Each number is 128 + 32 x the weight over its row's rms, rounded and kept within 0 to 255. Layers, rows and columns count from 0. Numbers have three digits each. The size before them is the row's rms in percent of the matrix's.

# v: layer 8 attention value, 384x192, rms 0.146, rows 377-383, columns 96-191
# o: layer 8 attention output (transposed), 384x192, rms 0.124, rows 377-383, columns 96-191
# up: layer 8 MLP up, 768x192, rms 0.124, rows 0-61, columns 96-191
# down: layer 8 MLP down (transposed), 768x192, rms 0.176, rows 0-61, columns 96-191
v377 100:125055102095180116073116123162170169109192124154111138136167111155141162162032121167159175120154140127126077167148168096135088125106090191104127142094130197159180152137113149089111106162128168125170153080125128154106121079153138129122134135159103175199119174114146165098144197126115146103
o377 102:142106158165119112111145111174119087123148084095130080138116164058093140170163107101096149094126191139129135123094047196108120079139143093138189125107141088118131109062161160101125080203126161187092191096162114138118134172140106105138129114126144101123151081183076115156118175145110139129
v378 098:106150144151110132080128156077166164130124164150082118097116157172084134099117148092176136133154138155121066124117016084189193116095114163148145173133129105141137075104151127127128136132113133087128140153108078151157115069148192127145123143120140100162151138224078093062104155046122108157
o378 102:059073100087122120134130161115103119113142086090193129149132169125163108151111103138151144158102105112121074135123135138165111175155187115148172117173148139063096152131081144111115088114158154146136135100151120140173055189162147153071181129135198116128091122089119164050105160112119083185
v379 098:169104126126160174103154122190075173152197153143102146144066127094122112104135131148102137132120146124127105073134152128070154164119121168109116111129127176177139105087088106097080149204066115084072128098170122081170133101143136136194109144134106122125094127191121114134103110074098145134
o379 100:109103200143138134153150124071101107116136148146098117122106090124196180135116114168113102183103132087156047137172154120100148075109106132169141145152164177120161154140161149153126107084093133120108071182110047158170157154143155139138108126140095160109177134138130082118081110141168162169
v380 106:098123109093058168141175086128119111168091074124097101154145177120147066157123139099132074127082154109176134065168116129198088085145129172060072093150155159129157151098148206119086127082131133109104097134170134146153115085107073179165167097122101140149083118146086170135105140142158141123
o380 112:094178134123121118109082085155212111161089096148147125135143073161061161151130101190130143103136132144118172090155061086119153115246083145165151145155126076085092114129036116106108130174143172139119080146083105188120147142118152095185088208112159125101172165105167160116202058125100101117
v381 097:124134118128138154141124094126189140094156142148118077076041147060135190189103189140106086089087140166092091095148173135155110194101134161109133138147163140161123141067103131123099096089187157112130155144164126133110164127148193128152138127110149177124100097119146138114152100144106154117
o381 101:154093149109166138151084176107073129134063082156108088175159114096114146107125078160111119171105094075126168110089127106109121107195116113130080153118120193121167080139181111122162185166082112140132135109198070119140170085140138110053044170111148168070091124147112060133158140115150117086
v382 106:113133149101177149134105128155136128126087166108086118086127144108160102058068153105185116081081161098127125090135143068157141130213120129099115133083117123136114208121137076132134124170113154190079091130124113177151132050076155142112120137147147102068088082092121146120162083204072151128
o382 105:141117153122113067156068101188151129094099130181145079089175155074098113155137073145070073153125111090060172161114149171065132158136144117115125173137120145127106083133151113137142108075109079119116198143146128165102144124102141114129066168162152109141124135098134122158187082124144116098
v383 102:156102140103179140111141186202083159073153111107153140127139124135106181067143164107134140156180143158138131113140161133153123159155099120149111104134124105175102087149167158089120106137142096115119112163129134178112136128124165137166169088127178087112091137159135111061089149098131124097
o383 104:207098118143192126136152152155146204190120080154099115113156136213137140085157153171185129113119112078076084077122164120108172172070178106085092071120110132124129128158149105122089096077124141163115134113100050135068080131138098115098182209126107154156135131093109166111177167115130128126
up0 096:128101152131124186106170161127115108089166118142060158148108152173177109181155152152125101170142150104170133144120173167097142100137090191115161079121123086162109138083108121137154107150109135120097172139113120121181105135117133106078120142097162071202107084150168105085136179075118089075
down0 101:110147096098115142113111116065083169086123163126155101116218151111087094139119109186135121117107141143072126158120128084104120151179118178122136115156061146146080155148097122110105123099105100150110128128153168084117067118054070099140106106106178146098201131159100111109119112067060078076
up1 104:142096119098139119141170202161125134077164185088099055138209102203102104149098153074111181098146149130111109079113142197147081097115079085144120132142171079073172159075089115132162167106074126178089111087161144115095125159111150136108156157103138131136115144126115171053112067117114120099
down1 100:111111147135149146137103115161131109123138137184124127171031122122145156124148055137161058167101166105117153145132117085160104134118201204109148104194097133131124153118119152122127105125141118085157156094133149083161132095101176157161103147142097058129091070142116132159131209110129155130
up2 100:121145113095166109129134165114161130136174121135153107078159139121106142083130140119177146131118126170098122123119144158151133169100115099095167170046125184110085144150022164158120199173089093107108154156107081097159096145125137146114050048129102109060111110173129172140130194086120155154
down2 092:145146095156144143101125174156170095121139147149195166112153153125086169079111120100086082111166164145082077171114121124134115095065154129150102126092142143129080143144088153108177075113139149055116170155124112146121129127102088145121112121087092193126140096113076180068141112092151097089
up3 087:119082129205116098125151131119127134146130148139148132114116120125116118169116109192117165121118158097147133155096112163171062073164104128124131140123134091161123107057147132109141173112096146179129127079158098116124144161132134139147129078108139136156071067129127150109122132138085099149
down3 088:081130118153095099136170178176144160089150150149075194150130080103142101107080143105106117117179064136175132180087135181104172146108138129113111110128110118176144120134092168134158128116139150169154188133095198092147108077120067118143122125126134165173105108082138139106076130117136113170
up4 088:044139160166124142107124115068148134127164113114139200085135136074094091041110120185117116091127202130116070143083140171151106123127149120129153105102113128105180139181152197080158097128153178107156108108149150062135108111103178062141142110098090103183143164136115151131119091139127085096
down4 092:092154054113124183117107148134108161084047093186223123174139125156124083117141175101103081171047090113052094127154128105141139126084164140111112157069139123157181102117110151115085201137157082081140138121099123081167118115151140112108098111151088143114125118136128099132176079169126131156
up5 081:092098138088144121144098174130092144152156119111093131060108077160111139159164075132137111095065099088105077069095151218146099157098137137128141131124193166167085122130216119150098092092176105184141160110075136147208138096096107183117177208116147124121104144153120167142081155114159089088
down5 091:115155143140136066138128151140081110141086105055123067172101113132134144132101143065145104114126157126116110110137122195152127099118140095037153177165132149127092158151179177126071064135109144104125131115108109123123183108163093142159143139106133146135154100113094171184145125152120183083
up6 101:056083137085147144103086124110127175129085112069111168099136099107143121140147105148156112164126150103145126127150154160051125150128176119197112164152140135135076084162094123206137097107093178116142151112152179152122096104129149167093098123084137103145099154134078164146168165140089093129
down6 109:083127138088141150121118144153164082121093128101136094134145142082118121137190143166168170144151111097094190111203145124159174105132134080104112109159096120085115137100136163098116165108128108090137164057201127162077121106084124057033108073131172155140071101146176133169136156176133114122
up7 100:144123107150157189048163092166081121075083069196139134153097161155207115134173114124140150117137131083106159153179102173087143139102139152127116115150140092115107106124072131183157099110110081069114185161121150085146214082096081153141052136124083112139138142102144143135167202216135150121
down7 095:149190160092114126140089079120130135142098123093118138079131069088147127083100137120164133129159100174127086119075108087167128129112194098068120097121105199130185174142168159085171170182073153116097078236124115147109165097099176093137136122175116116131162124137156120164126126130164076145
up8 098:097130114109071127141138138142170053076173104094148102098163093071184117120099111125078095114119115150108156096095172127139112127162112112121146147094068134112104169125200139110145108187149189078148092192133143108150139092117099075093234081117142116135132098130070151134095153168089104143
down8 085:162122160074168145117106154210070068094082062111156156156060064116159101161131159131143123124161150173105137092133108094151120121100158108133156135090099142200082125128191117089176139132135108108117103098140148142180106132109119156078182137130146136149155097081156143159146105102149124110
up9 108:150081156112082149054172154138142105138132157118171070166091148145093158116106122125071106067104127142169155171105162070119168145137201143127121133106151129113115137088091133106073071125116136126094162153126155111119168168176094076209144145112136142103114183140168126147107134095131130067
down9 106:148106124111158127119087106142083113069099176133105150144188144165107084100115084100118102153180122128154149143134135118136142155134136088170128098164135152171112090067143146178205148148118174098122063124109122138141121142171184074113164180174150144151141135181086112131124151134153103122
up10 102:080130123161151171125120114130113088102139111129178175156152155159143070124071137145181144115160184123115096144091140112152182139158143138102099135087162174169079133105138120053066140174115123128108107112079111167077114147154143177175144104075106172080165055094127120115112112161128145150
down10 101:134147181069158117104115136122148090163156120151175164074108114134119113111153099122146129131128118152093160110112125117193189139132095121094082164102158114140133111118085174131108117134110089136127118095154145134109174171106129069073121127120073147110090132188145163110122144180070040127
up11 100:084143108099078190141164131134109130107183109117143074123129123110146180101138123140127139183154143118197181155190097138166122085108164138150078125099132118068150126132124107095097102114094111146174057146100076189072130121103116163163145167130127174147090129148134178166134129155132197145
down11 096:138109091187100107155096142136115198174096102141106193094171132152133109113135100146147126150092117109140131111042121165105134165114182062107095098140155093104126149152098100091128164103098132107172139158136120137145080142108100116123168078152134116121086105133056074112126154155160144092
up12 090:150131105205130177173133176091138118141122107125150117114116182173161134128164184099080083109106157063118127098129043120118119080162178098101140032150136135083153201167121104175157125060093103086142100124122108147114130131125169100105122143122193141084084124174098173037137127124113127083
down12 090:191133122167106134125137053063079166116159174091119109172100116160135107091065109052096142117158094075150110156141172122191163145135106153160145204148153073135141116110156147144140139089107103131123144102129143111117098095225118162145127077083111106142183107075159166110190138076098124110
up13 102:145116147060097129146100071150064110135157166158129107188097113107062130124112140057151075161104167187140115128067148129166077104161192179077065164165105173121110064113141111094160130119110174131140173153099136129081104147158105118196155098172136175111129129117072104129100098134178127130
down13 104:157121217055175105121143130101161079115088111104159076113142150145146148167153103073122069143146161075120148103199162157180160120131115135168170137181121106100147074154164170119152118152169089121136101103149144137174139137131141128165138152196109131142081127070131094163139149132116132167
up14 092:067077169091167079108105096134093120093165132104151084138110168110135074113112162149146137062091094116145120139091129092116133094136189109136100135128092108111122169127090117108150200145027183080111142128091173103083075115130166120182129136136138090159125102134110137091182129147164177092
down14 095:160153171108079108130171111099117140107148080118145128072122157093122148176128088124134104141154189115116113191130119150169066115085125115168048107147156087173072059080112130090106060107123131100128099148079133098141099082163132153159169122091056178148127174100166160114135095132134154083
up15 104:111095101061088092131126122135154150135183107077156182176103139109155125136140117107083089149160149170131111111130137152105094112135108089114158136133127137137106102158113157101164186051057122109166104058199169153106092101094192153120119114152167112099126140083100184152093139138128141079
down15 110:112099129149118155176116204159054118096097099124163068144130141121098155143141103135137118160120098084140097131097184174122081187153109063181121051087102084185095170127128151115086159151159177132100111129141151101105184163133166154177111125093125181216077160165130114141098102144139173093
up16 099:088139102198164102060140136106146109145122101141143094154138130101131158148127141150123156115056135114082139181127177076163170152145137180159128122127119125145119085113110155170175042112109102105099098061108157118110096090122126116123083107121116155070171147144152148086171108071143138129
down16 099:138097194139094120121116150099108135153114089114123187090148161157103051165121102115053153114108161154119170099156155139106139113183111192137115147133118148115133126130146087127167151064216134118163093177146110145117142144195087143155203144187128150108122111143106112131083137185117112111
up17 101:110093109127148162121110052146142138127107126126104109066141126146081140123085076169121118128153197170152138135120120180181115092133100161152171147110152075121135089056089105142154104152122147134096103145149096057118090109156169146140132052106124089168191134171140194145148106081072062157
down17 095:065146155157133129136134065121076142079114078091140176087152134126109147152131086128136115183157165170102139127128105160121119133085134146110206143118180174123029105115124135140128134143134115161095145096147143098078143131140075151114127159136146149111070120081200226109126121178132094116
up18 118:105088110134157125172109101093117079066126112167110098140101105205134140132130087112124179136145147135121164130115129144097056131117122158089103158140124096111120126152183133146106103090113125083201125156167177138136088109095113109171140154081087144124177169098168182088191154151085086155
down18 122:145086072105159154171092087149150103166107146132154135154156156199157093122085102033115092145136113114105171112104089145116042107129102083023129146128119060100109141156184142130131149155112116099122072155143121119099149156131159127145151137131055152153138136141135122110150158155126100130
up19 091:144105144098190096163160049124111118144122123118158071134115116108161157087089179129166099109137027153165082218129106167120091163156067096082166101094183150148149118089135125092140107165109115135119123177163119171081155141125087126153163089081129103100134111124144163099119108151142106137
down19 092:121138176106119175155180163137169086130137092074126131125221116105120118154143102115103168111128153151099201090187111136084142113155173121113105143134143051087171122144136110161117088096118096132160150090084125098134067085122165127145183193119108152091111173062139110185121100113129099096
up20 096:086121133145154130182166122106134088164151085111153176128123105154131108157082078098139104163142134085139098104111139149124060160092100122143158121136135111184078094104141147145146147123103096090173158135116122181137140070068114153181179109080153106104166098143151106108144095149083162155
down20 104:185089160167155151132118144155117094114080097121123153074170167103149110136133077121172102137107076059156191132146134098128145140139134095134091117116176073078130128132093119146154121087132107092079121127119152107127163154093152144152109110095188157182126065071157110191104085193115114096
up21 104:121122162141149157104172132159152130125118086114085144135136116146109124141092107143117134123151145114129129126101144135177205064144137145155122183119162155080118150168084046113102158101148121106142183112180119135070090085201120052085163070074094112125158103102171154130097107212111127110
down21 113:135085112144148111084158097115097175142144144160174171156118147217118125117129139125096164156091165149092165137132143126114114137090147110135108124118102120106119125058120145087140118156142153110125170121193097124142109154128079113197129120114141127108090122115049139154135111167116180132
up22 099:112125209196069136160114155159127087139071094175145184088224128126120167112116115076104161107128182111122108104083138145117126151187119148146113163080127154176161121146121169103122137080127141096129116121107121157139149167166149154140119159136146153144072186151113121144169138125147126101
down22 096:125133133108147120131131068142129125149188061144127117106122125180135122088177110144095136149135131179126159108108080146129206145094101169194137112082126151081096118086173130167146126112092065141100050132107064122105157131176104138195138145143127167082101103147107093168114121116046110150
up23 097:117121172107139126114146177127080144145114145080135107125138142128099159119162152113136204115145122136116117170145084124118166120100125138137139098067122129207137109106100141129124083155160161147147151159152163118078178081081102179148156151185149138159188138169128117138113229158171136197
down23 094:120140115179074111108116131099130108133113101214147140122098118136168088118103161107116134144137110089147178041124156083148098088177141095113135127121143160106083138166145156130134112129104130193131152080145166115154146138117129155087143068064129138139112159099149165156101146138136125097
up24 097:117110147147114112093123084084114106070114078103117138115159103181102111044173144123178139112115149154117100081166139159117166133059146154094172086140138108152122078130088068129161116085175122135139104079111158149135110135136122131111110149135101174123211089152118117149144132102141066176
down24 095:168090143154155140065144161176173089148120156099149133096120151133224128125095128119096103162143154114090073116134141137112111078216131110131115137107115144094136130139160134083164150140075187144127135113067087151157188116093125167065172090111127083125132130116145116131143114084098177125
up25 098:165132102132136085103121137129123120147118145110105150103155162121153131156137132197154136150147114174133071133113141150189119122111100133106105096118182159164088138106065160146137131107040174176162088152141129142120116077146119104171121095112104164155130050100071118126136084122137096077
down25 102:077135135121107124103121081144161133125128145090126145088159182094143114119114148162177116149107124112085091126135058129150124116148140132086116159073111179149127161142160114126159097099141119109113021153126139132172104140132076104138127147156106108177112132098182178106194082106164095140
up26 097:140130116107068107081068124170144093064136119116101163133198124100109135154104165176105146074119106191100085180178199159132139100150184102164210147118116082090124158094175114134106152158120097177119144144109100165155162111123124060130123136137127154134129067159143108113120165190145065173
down26 084:156178125087104123145137070107092106194091115110077171180129130112130112107108150096111079148131164157053140086126144108125088175097126080149165099132128140094153088065172091079175110158149097128104128151108171118079131141140087081144070116122141126135087122133124126117123093192112125121
up27 102:168107212112181129160073105102143118145138162070070166153194129118142066112159136149115134131187091125122133096114124146112121104156121126141089083077111170078215144165174152098113092081095117155115109100095163100131066177147098166129117118094103143132098105133111124162142137170135109083
down27 097:132077090110079108181139128082128047127109120146125118155153112150129153190066147159113135136126119096055210114160086113147112095126130153151156171111119123126077158112194094110161113120178146098120104173152115153138168107142159127095160179090160126144098123085109113127129092186188175170
up28 111:148118081149111122105138104078144141174090102121122125125121144109157117093138112122113129093108090104092137168150120124166119151142127108142130115137017115108181082071115094185117059125149114172110130150172114116099161111081171149184114062126027097065205143199083149089149100122145166124
down28 102:084129084132109168122136140102086135138103142139102172139123142159088084114137156135189194103072096087114143097120159090124094132112165104095191145149184194108163111060109131122127095182126134161134146157176117148097105142154153145105133059131137102138132141138128132165142063135187170127
up29 104:098079068131135132132084140106204137139097081083133107094102107080122144139172165153148113117136160150093120203080146122085153138162137138159147137117168125127114113069109134131128175175107121148048160114079103134157134162128119140142107154087140112115099100149113058189133101138147135162
down29 105:136137108140054139091083165137094064079166120096182134114111115180065191107171141144155105107077173110075176137146171120122093145088187139095110141154132115098120129120129137131134134102132180137106050175138122169130154085104133086038182157123175145133089113089096145063088122099105114138
up30 103:081212140154147139182088149130178146113115169085131134077133161079132046142116112105104169129158143157085142168079137181202122095128141191112066135157124098151115132077134107087097147082096149164124123170114109130127123120147129121173176129057135112134165178133115148082112138117105114143
down30 101:137198137138125153088153092138144161173077124113087117144146127142144090156049163184068151188126106141112106152108110167125085120102191151137169130086176168096156164100106119059170126145151126152104079077086160153128152118153162087133084120158121145147186145167151129136166164126156098158
up31 099:042171117184080097120108112156103093082095142105142144115128138108149061110185104184170096135098129172091153130096147144103177174134120175116143149138167116109139079097093140154157111146124082125157125113137124154102100082112134124155145125124181161093154111091137141152119105129176091169
down31 097:158067156105162074104123088162121124075151137165114110105146158159132140162102148172064131125159144095041133141138083169125112101138050151139079066177107104113131166163111167142143135122126146161072127097115117137151133090142150120119148044122012158113154149123136163104122091107096080139
up32 096:134104117119128112170133127130114118095155093116124130119180082187161131145110134120133114146108088222175118139121091127119111136168104131160118136104120166179148139169090178161133122161092116114123143112203112192138091076140107144169117104135145107100155109091118134095112088092123096089
down32 098:142122184193091163137198139164124148148120168189115116107131137121119170087113200077139108095120114080127086113119090102084078087091185102168134134140162094145079090133061087086156131108103134142130130104099108125111110117149135121101133107112118126178134142187177088172148158176105125095
up33 094:126118126130189109105177128134105118103115166152104131111171136076134071076130130145125178079124161159090122130136130138081165183097122112103149180117124114125119130094123140100094189171103099142147149085140199085139105142071171147121127166088151138037150148183191133143135121154155127097
down33 098:081109130150193151093110090115102136125058165135134224124127132115166151123143188111094161148059178113108155094140196137128144120126108155174150157128156134080090113146089080145104154142097120116087181094107109134204137119060104078084160078118113129153193151110128176114170148135079097145
up34 099:134087141103124124075123093117137079147144153097148096115109149142126153099133042112181129126127110141119120162130156114170102158114154074122134117105153179041091105160124156104148100162100185097136058095146155048116097173121114126139091146090087123130139146087138136136111108155159046090
down34 095:179101171213137121121084141122133157175072150116105099198172122104094140124133103154056101150139124163130118163031137141127099139176116173110155163083078114147146136115137167126185140143161143098135153119140168096150114122096156102059135146077095100134119056083059141086094149105155150110
up35 107:176139125116135120098108139120139102164177106167171048130124165137191154210097114102180098111097149129119188123134189139148194167125105122147136124104139107096150092105109118097194144073181119143137120126106143069140127132173092151100115130116102142140178166112184126169131079126179114077
down35 116:145158131132102201125073133165134196166173106150145130146147128121144103165128071127171164189088132111125115149174140140086142112139158111116117140083101104144137181141146098141146118148130175147119117166180142090133098082182105180146067130131153098132109095106137135098159197142177111091
up36 098:093099111157129138146188107111113151075174132185141097151183119153117068131131131073138151157139155104098163105130114180129165037049182138130095149098129170125143133082166075132131158145129161086134115153111165139103118090113142118155078121122108196143205098131181120123139125066159069174
down36 094:109146117121124132104105198103148159183077122121115124140109148102109150092092155134130133126153172134138151133106111104163115146098116096129105172175117135172146120140127123141136129126131072172116079113154126134134108164186118118101165118184161112111125163129081096107099102143106111143
up37 101:089153157130110141125125077106118117128152110171135135115103158123070131111160121117129109119090085145144145132109180131076094160141171097103156116092071152106151093142177085222083130179039112146114153041134159076166113133082150123171116140107161112105089132091199171083160177105165167148
down37 106:097097083149157073170103132164113140134107126136132196156165019087137144132085083142144137142107098064110151141130071153098174137143139097117130145113153196084146090134065116121131120161139114112072122135100166100079101076109108154119142129141124179144144062133147063142152102133174137109
up38 098:184149146160144132094161164119139135102091148168139105083067099128141121132102101045162128160095096117098142103137181143079179110130143103171135139100137113110136179182113128116089145133106189127108156153141147172078197156095135132114145106061123166118064145131121089162101152127147180131
down38 093:129121131121115161114070148163194143127138186114100144131165184138097153104112150175149110068140172115138096117151123115157056106127135129165145089148125144116138152114118142101171133106104176135144140086199084172161095177106108067097089133103142154142190166093070123061073094139104098147
up39 107:156163089100102000133110082085164110170140032147106172090201094129127090138219077144142143128109195134118175152136181112129149144154106120119076140121117103099161143094108116132135121151135151143150067115117138126121124069060120143128115179130130119091102123148064139130126153110125136112
down39 102:110123121110132177112141145084137172130083154153114095170077157119069138124106093128113100129104158184142025158101097120111088132108174169125154133153112179136097067106155134100080109079162101120134152091115132075074170159133090134134081114093062104096127109143219131148115112107137121135
up40 107:131172131119172117149107125119134174043067099070140083101146170169119187120161103115116109105132145123082137105138154139076156156072150101088140143091166117110133125074097102134135137134089162132167114083064086111147158127185151095132117146156109180128166148118147170096138188128066057133
down40 098:138133064116078164126075115092088148172163144097130124159162050097128087115102168095112137142119121146108110158112054140113128147117125145129095112120068140125104130158101207133139163140136149151114155192176134129106069210084143137127140109079136133098168098116175184129150086159157208111
up41 098:111136139191113088085129123097128127178116098112120181124150156169135128158141146135112126087049092145155120084110156153155149162178137145109091113046126100175184173157112186108184136097126099155125191135130125154138160157123172071195093095091119107132128136124134173096121114149144118133
down41 104:137097103119158091141163147109129142092019144144128120147130136070131122121134112104118141142157135147173138153084125112128182138169168122133165125097148164082144062143163115151146086177088127125124170160109156075131076182185124181111111070129101160084160141142158204071143099147126122106
up42 096:090119119127125182108166140113180148171169140145144095117100106040166085084143121117108165150138109136140106144101132133146161194117148122096181197118104136060145139189104163165153099116110102153144145132156121127138161125139129178061165124160133025158180149097160115118116159109119110062
down42 092:081083144118102115119128166116175174143113155099109108123177143165095197136066148110134115210156133099162134152126219119135150141162107117117103155111138192110074078066099155152162099125107192102154149164124118142155111170175098176173154156129144163100115119166075143151098159182117109124
up43 100:154187105085152094176161126144143132107139061149118163082102108071110160156111074112085156072150138161165119053099152108146135166214102115167161154111161106151196095105103108146149093161124101188189133111120148157139183138154134129137107145110192071188148195122141141131095134147148140156
down43 098:161122157158110120167089132189128106134137187080082126138142176129087086130187139095129137134076077133119119171133103093085111151119187112131178204196120115117111163150157093130093153144122154140119128143152109103152058068058123138158093147103081113079115146186111140089122107129100131113
up44 092:092128081206134111069102125152103135119117090131124138043126120088165210091156163140132170118125100141133173153150134155110175130182112151115169170176165156150143132159134073151208144114109137109099127102222102132091158099117069111139090145113117155106127152126146120098141117146142162065
down44 096:191125139094110078129112144108127095106136148133124156155173048177128104164115128088133126099143092124139149133101131049168123143068127082110118133147082126200101107079136148136106112107089175151142097103046145113119142114154082121106152158151114104167108111180102184183126109130041060091
up45 108:102164144174056107196071126145102030111092091135143108059097098110120109150122133150114144135174093128122173099171117119088080136143126123171173167152157157115108135151087193131170137092150118114113148123130142123191134120166111106152131182118123108113166131157064122164071103143129108058
down45 102:143120139103088101159095119148212081102171117159109115123164138136156197134163125111117108148079097122102175155155131140049068126102160208116172120083060131142070133163142148085166142075120098154117095159171120117121132117174183089161134109106104159137144133118133141139096131164139126125
up46 094:116166133109100117129064097057159086122177153133134081129123169088126130171097129125122108194094126171125104089125140145102142132180086149120115082130108134118091125135092108115055098135107123205106106131115122056099129095134156159158164112095136083080110113137111128114073070125145123074
down46 099:169144127110011069062119139127108111142164136090097118117133096151092150115098165209012108061122100185156099118097203076146151162159128152158136134167109134108123164112110149173143121161114081095113132137100169140086157132133111144136174139116111112143094160113126107120140129137076114140
up47 095:132182102079133085161102124137158097103095117115118151128084131126135124121178112118146170140127155093147112132126150186185131146122114091206123161145147116120159089170130130076100112057140132138194088119146115137132173199103111138139115243098118135179111176103082166146167101088123125146
down47 092:096121114147107141151196173187089128145150120128107120176114073096144119133104159110167108080163115117126154122092128113098125142142140121121184111137097051117181103125098097160089111162126112144128096147132146185158126142176089142129091080149112053175175062092122108125156143118142129121
up48 096:126097140086112131168100116076141120111152136170144132141135102101129152074099124116144181161138135187167141112101151119142097094113111113128099076140157177138152109151114115132073100110096026038125107131096136143085154120140153140179146208113165147197120066129098172095155093142130151085
down48 100:123186166120159156092097118166130115118091135048100128100137105197132088122178211133058134123091148100127143129116123165076068109140163108198121105138082154126184154152162090058098110124072124142063201103135134186116122098185118130128127134167144183099113171112123071129166160133119201074
up49 097:078130126150084128114210121084113119089161175159129147153138124074113161119154097152107143147170119169134103110130149129212100093127179133108113156143110157181101101129123113110106164156145135171114166134130094131077121128120141116121072139114103149125158150159162203107073197112122120119
down49 095:166073095161130119144084120175144123121106118073124132134093108136126094106109138205134117078136207121175121135147131076070219114101145152110131056151154139161162156132157074151181075134105118105155179119165135149139093071112126097152061099093157105175112135097151142092112134127126108124
up50 100:170098106154101112098158155117141080158156083151160075099168167125172154129149103136133123124117143082116100147099126135213128158179132153097141130079145133179177122077154049160139151151161152152177176091099153140113126126091091137096180055152168179167091155157129154127132104142159084211
down50 096:114125172189099137163120119090116088139139114116135113178112154172122166128112075104114102121132124142136141140108156129104123143122135157116108089087148110138125141157121179132157079123137119120140151163116185080124168121059158150095100130071118090121139182103140172173171077179084090134
up51 090:123159177083135141180101144170114126124164104171184141158168165103111093106115133142146141099190099150104178148109160194147163149153101150085142095198159123092126099136076091137162132151082133072151073104109114105134134167135099100040134157095107169121107186080103182182132128087139115089
down51 095:168114117157124095175178091130179123136127148101101144105161116156088163125138110157072128111076163113067123175072083156144085119104109151135125135098071080093123144148092090089108125168092110118113121199174078123125169096212102150171185172186110112159134155145118155120135095179120134119
up52 104:117140146176135145184102130115083118123077130182123151135118093142168111170106110064126171148100070119145153080092110127148146136135129174108104140153132104090159105091145144078098141129176123120150118077121176073105107145160134055100149104151191140149133097099115107022174160183120120119
down52 101:121147149096112116101132171140180132142138126172117183166114186207135130167081119127155114134170130169157092158085156089101060189112175101137121124053127103135119141170100129114183118129122119100134137187155129125126115090122144101130173140145127134135085153093143082142130107148132129139
up53 096:139085175175077106147114154167052118099144158126075138074179162077122152117152159106098194129173171136119108119112121155174115125075140131112137073072154120183171116114165151117112119158149144149102094110077097122153173154109141142143113097194153045152099123099102107148139104124079119104
down53 095:127071109160118162068117110110127136107089134143069103135116191155109104131154163075146089142121078159087180122092157177112108093141119143108111164116129138133065129081150136129078123118124039113129134127170128117131079086170170089110157112087090100128088102151197128154100104161125174105
up54 104:096116092145139117135108106112120083176178078100163115162123085124101113113077106078131137149145109127133204132101104129156180177163035130132131106081145130122136146141143154133145118146140107117130165123132083113130161145115165173113149169078163144170157110108164140154095130161103148104
down54 096:161117116132205165131049115150169093106138094165078109174115154153156091116163113154131145089099104131199140139156178149116144153123156159128130137131087147136160123104130196153125086102127139117146040107118129125168120084170090075195124132173097128128125196149173130124191107117175063212
up55 103:130107143152126123119137123134106155141088083138100141107125157145156122134103128144078194137147084111138103097105170132090104084113091147114096169108079145116164161145115119095150111102085156044130108133083151086110148149121071097127143138133093100076146073138107179162145099090106139103
down55 098:132156153094116141113136148200130076111107175126198200156124150134163114113136138174180098083102158104102121126140111089121100133075049121153119147142132131110182125102115118137107113170195104088120152135153182121114148131106105160080124149135146126164161100072101118120124088074153089138
up56 094:108159173200122111116148195116086157139146153138156116148134151188148082131080117125179114075099140087116095116116106138081088050114150133066095139145124128096124138180111094093141138154104128051101122117104097151109130129155137151155119167114115144141174141117160105127184120140125098173
down56 105:116117145080103161127198136136161109167159121177064106052117134130123135161190107136154170048182114076117068105146141109113123157157168134175138101139130074190147147168172111146084128101133164106162104159143117064152151112112147108124133134112097105090077164140107140130174095125071166123
up57 095:181113153095120161173222156063142072109143114135110112106094118113127103117182113135143139091076088141134157040145138170157150085145134116103112089100105134123106127172125061108101145113162152178111131125091145130096116135130111152179097102101151094148189128174098214169125128101142135145
down57 100:178086059167150131130110097133198199124076146093171179150188105115114183201178128147105105143201126194077160135125072159162166118089133165138119154100120139105165125156100122105109133125187133114129118072158092180148060110071130135141170142108157125192136169068095118127159095165160123112
up58 098:122104124111147112152110134187078111106110118091093110159082056102084124106133124171111096113147069086141120116068171185158206114114130176111097107155108135169131110115113168110160154113178118107081122145115139123129134103118124088133133142074133131074151095112158110164114092059107163066
down58 095:085161129124136111137174140167120103105125149171129159115098120152181148120063077149094152124155127166165107141105110126163153137130165091112084125142167150104078107066171117184175167181152150121115140102154186143097097097104117141176135095152126185118150150136174139078100149081102177163
up59 100:102104151138147169060170116072103125133165108048123074176112177134139121143158113123077143159158114174166106164133127154123059100114162129109161167161075159128195114136102109143138124122130073145159137118107105145153059175118109107144165106147142141129138173156127104088122126103135146076
down59 099:139158118107084121103121077076131132165122162152032157183153180098151139115125113124105128117113131111123094106195122125118158129187089098132143141116096102125103114109165135108151133111132123106094117063066173123065124095123172138090110156103145163117155158161101103070101147090120099145
up60 109:146127150133099117096157188143137065060175150195135142171123128150159154146145116137167162121097168137136130139169111130170152096121189146128137109145098106103168125164082081071112143149202099063161133106096159078106162070163117091132155144102105144091110165207121162129190092131132130119
down60 105:059162135102149079142144194103144061088107119094094138100113175154124121124107119113103015121091151121130090093105088162141155158122144108117156122110185163159142169136177131124126135107125123119129093174080142120134148123107122090150184113110108107118091132160181165151175118141100112105
up61 102:130132156090097137138122126089190149114089135136107092184214098094177128169150171078125101170181107178111094100119120159093122087118131127138161111163152091095106136133104155084152144067115185139132130121137135088145178186114130239104120064143100141140157122145152192048147071151143187134
down61 102:054120122141165156176117184126141092146136143115120152098157132058089086126121138200148141130148111111097176108175214104140124174146156138088066117110194131164154132080125116151144115183124104124142090144093140137225171182119122108130179127127141137107139104079150044202119101121165097089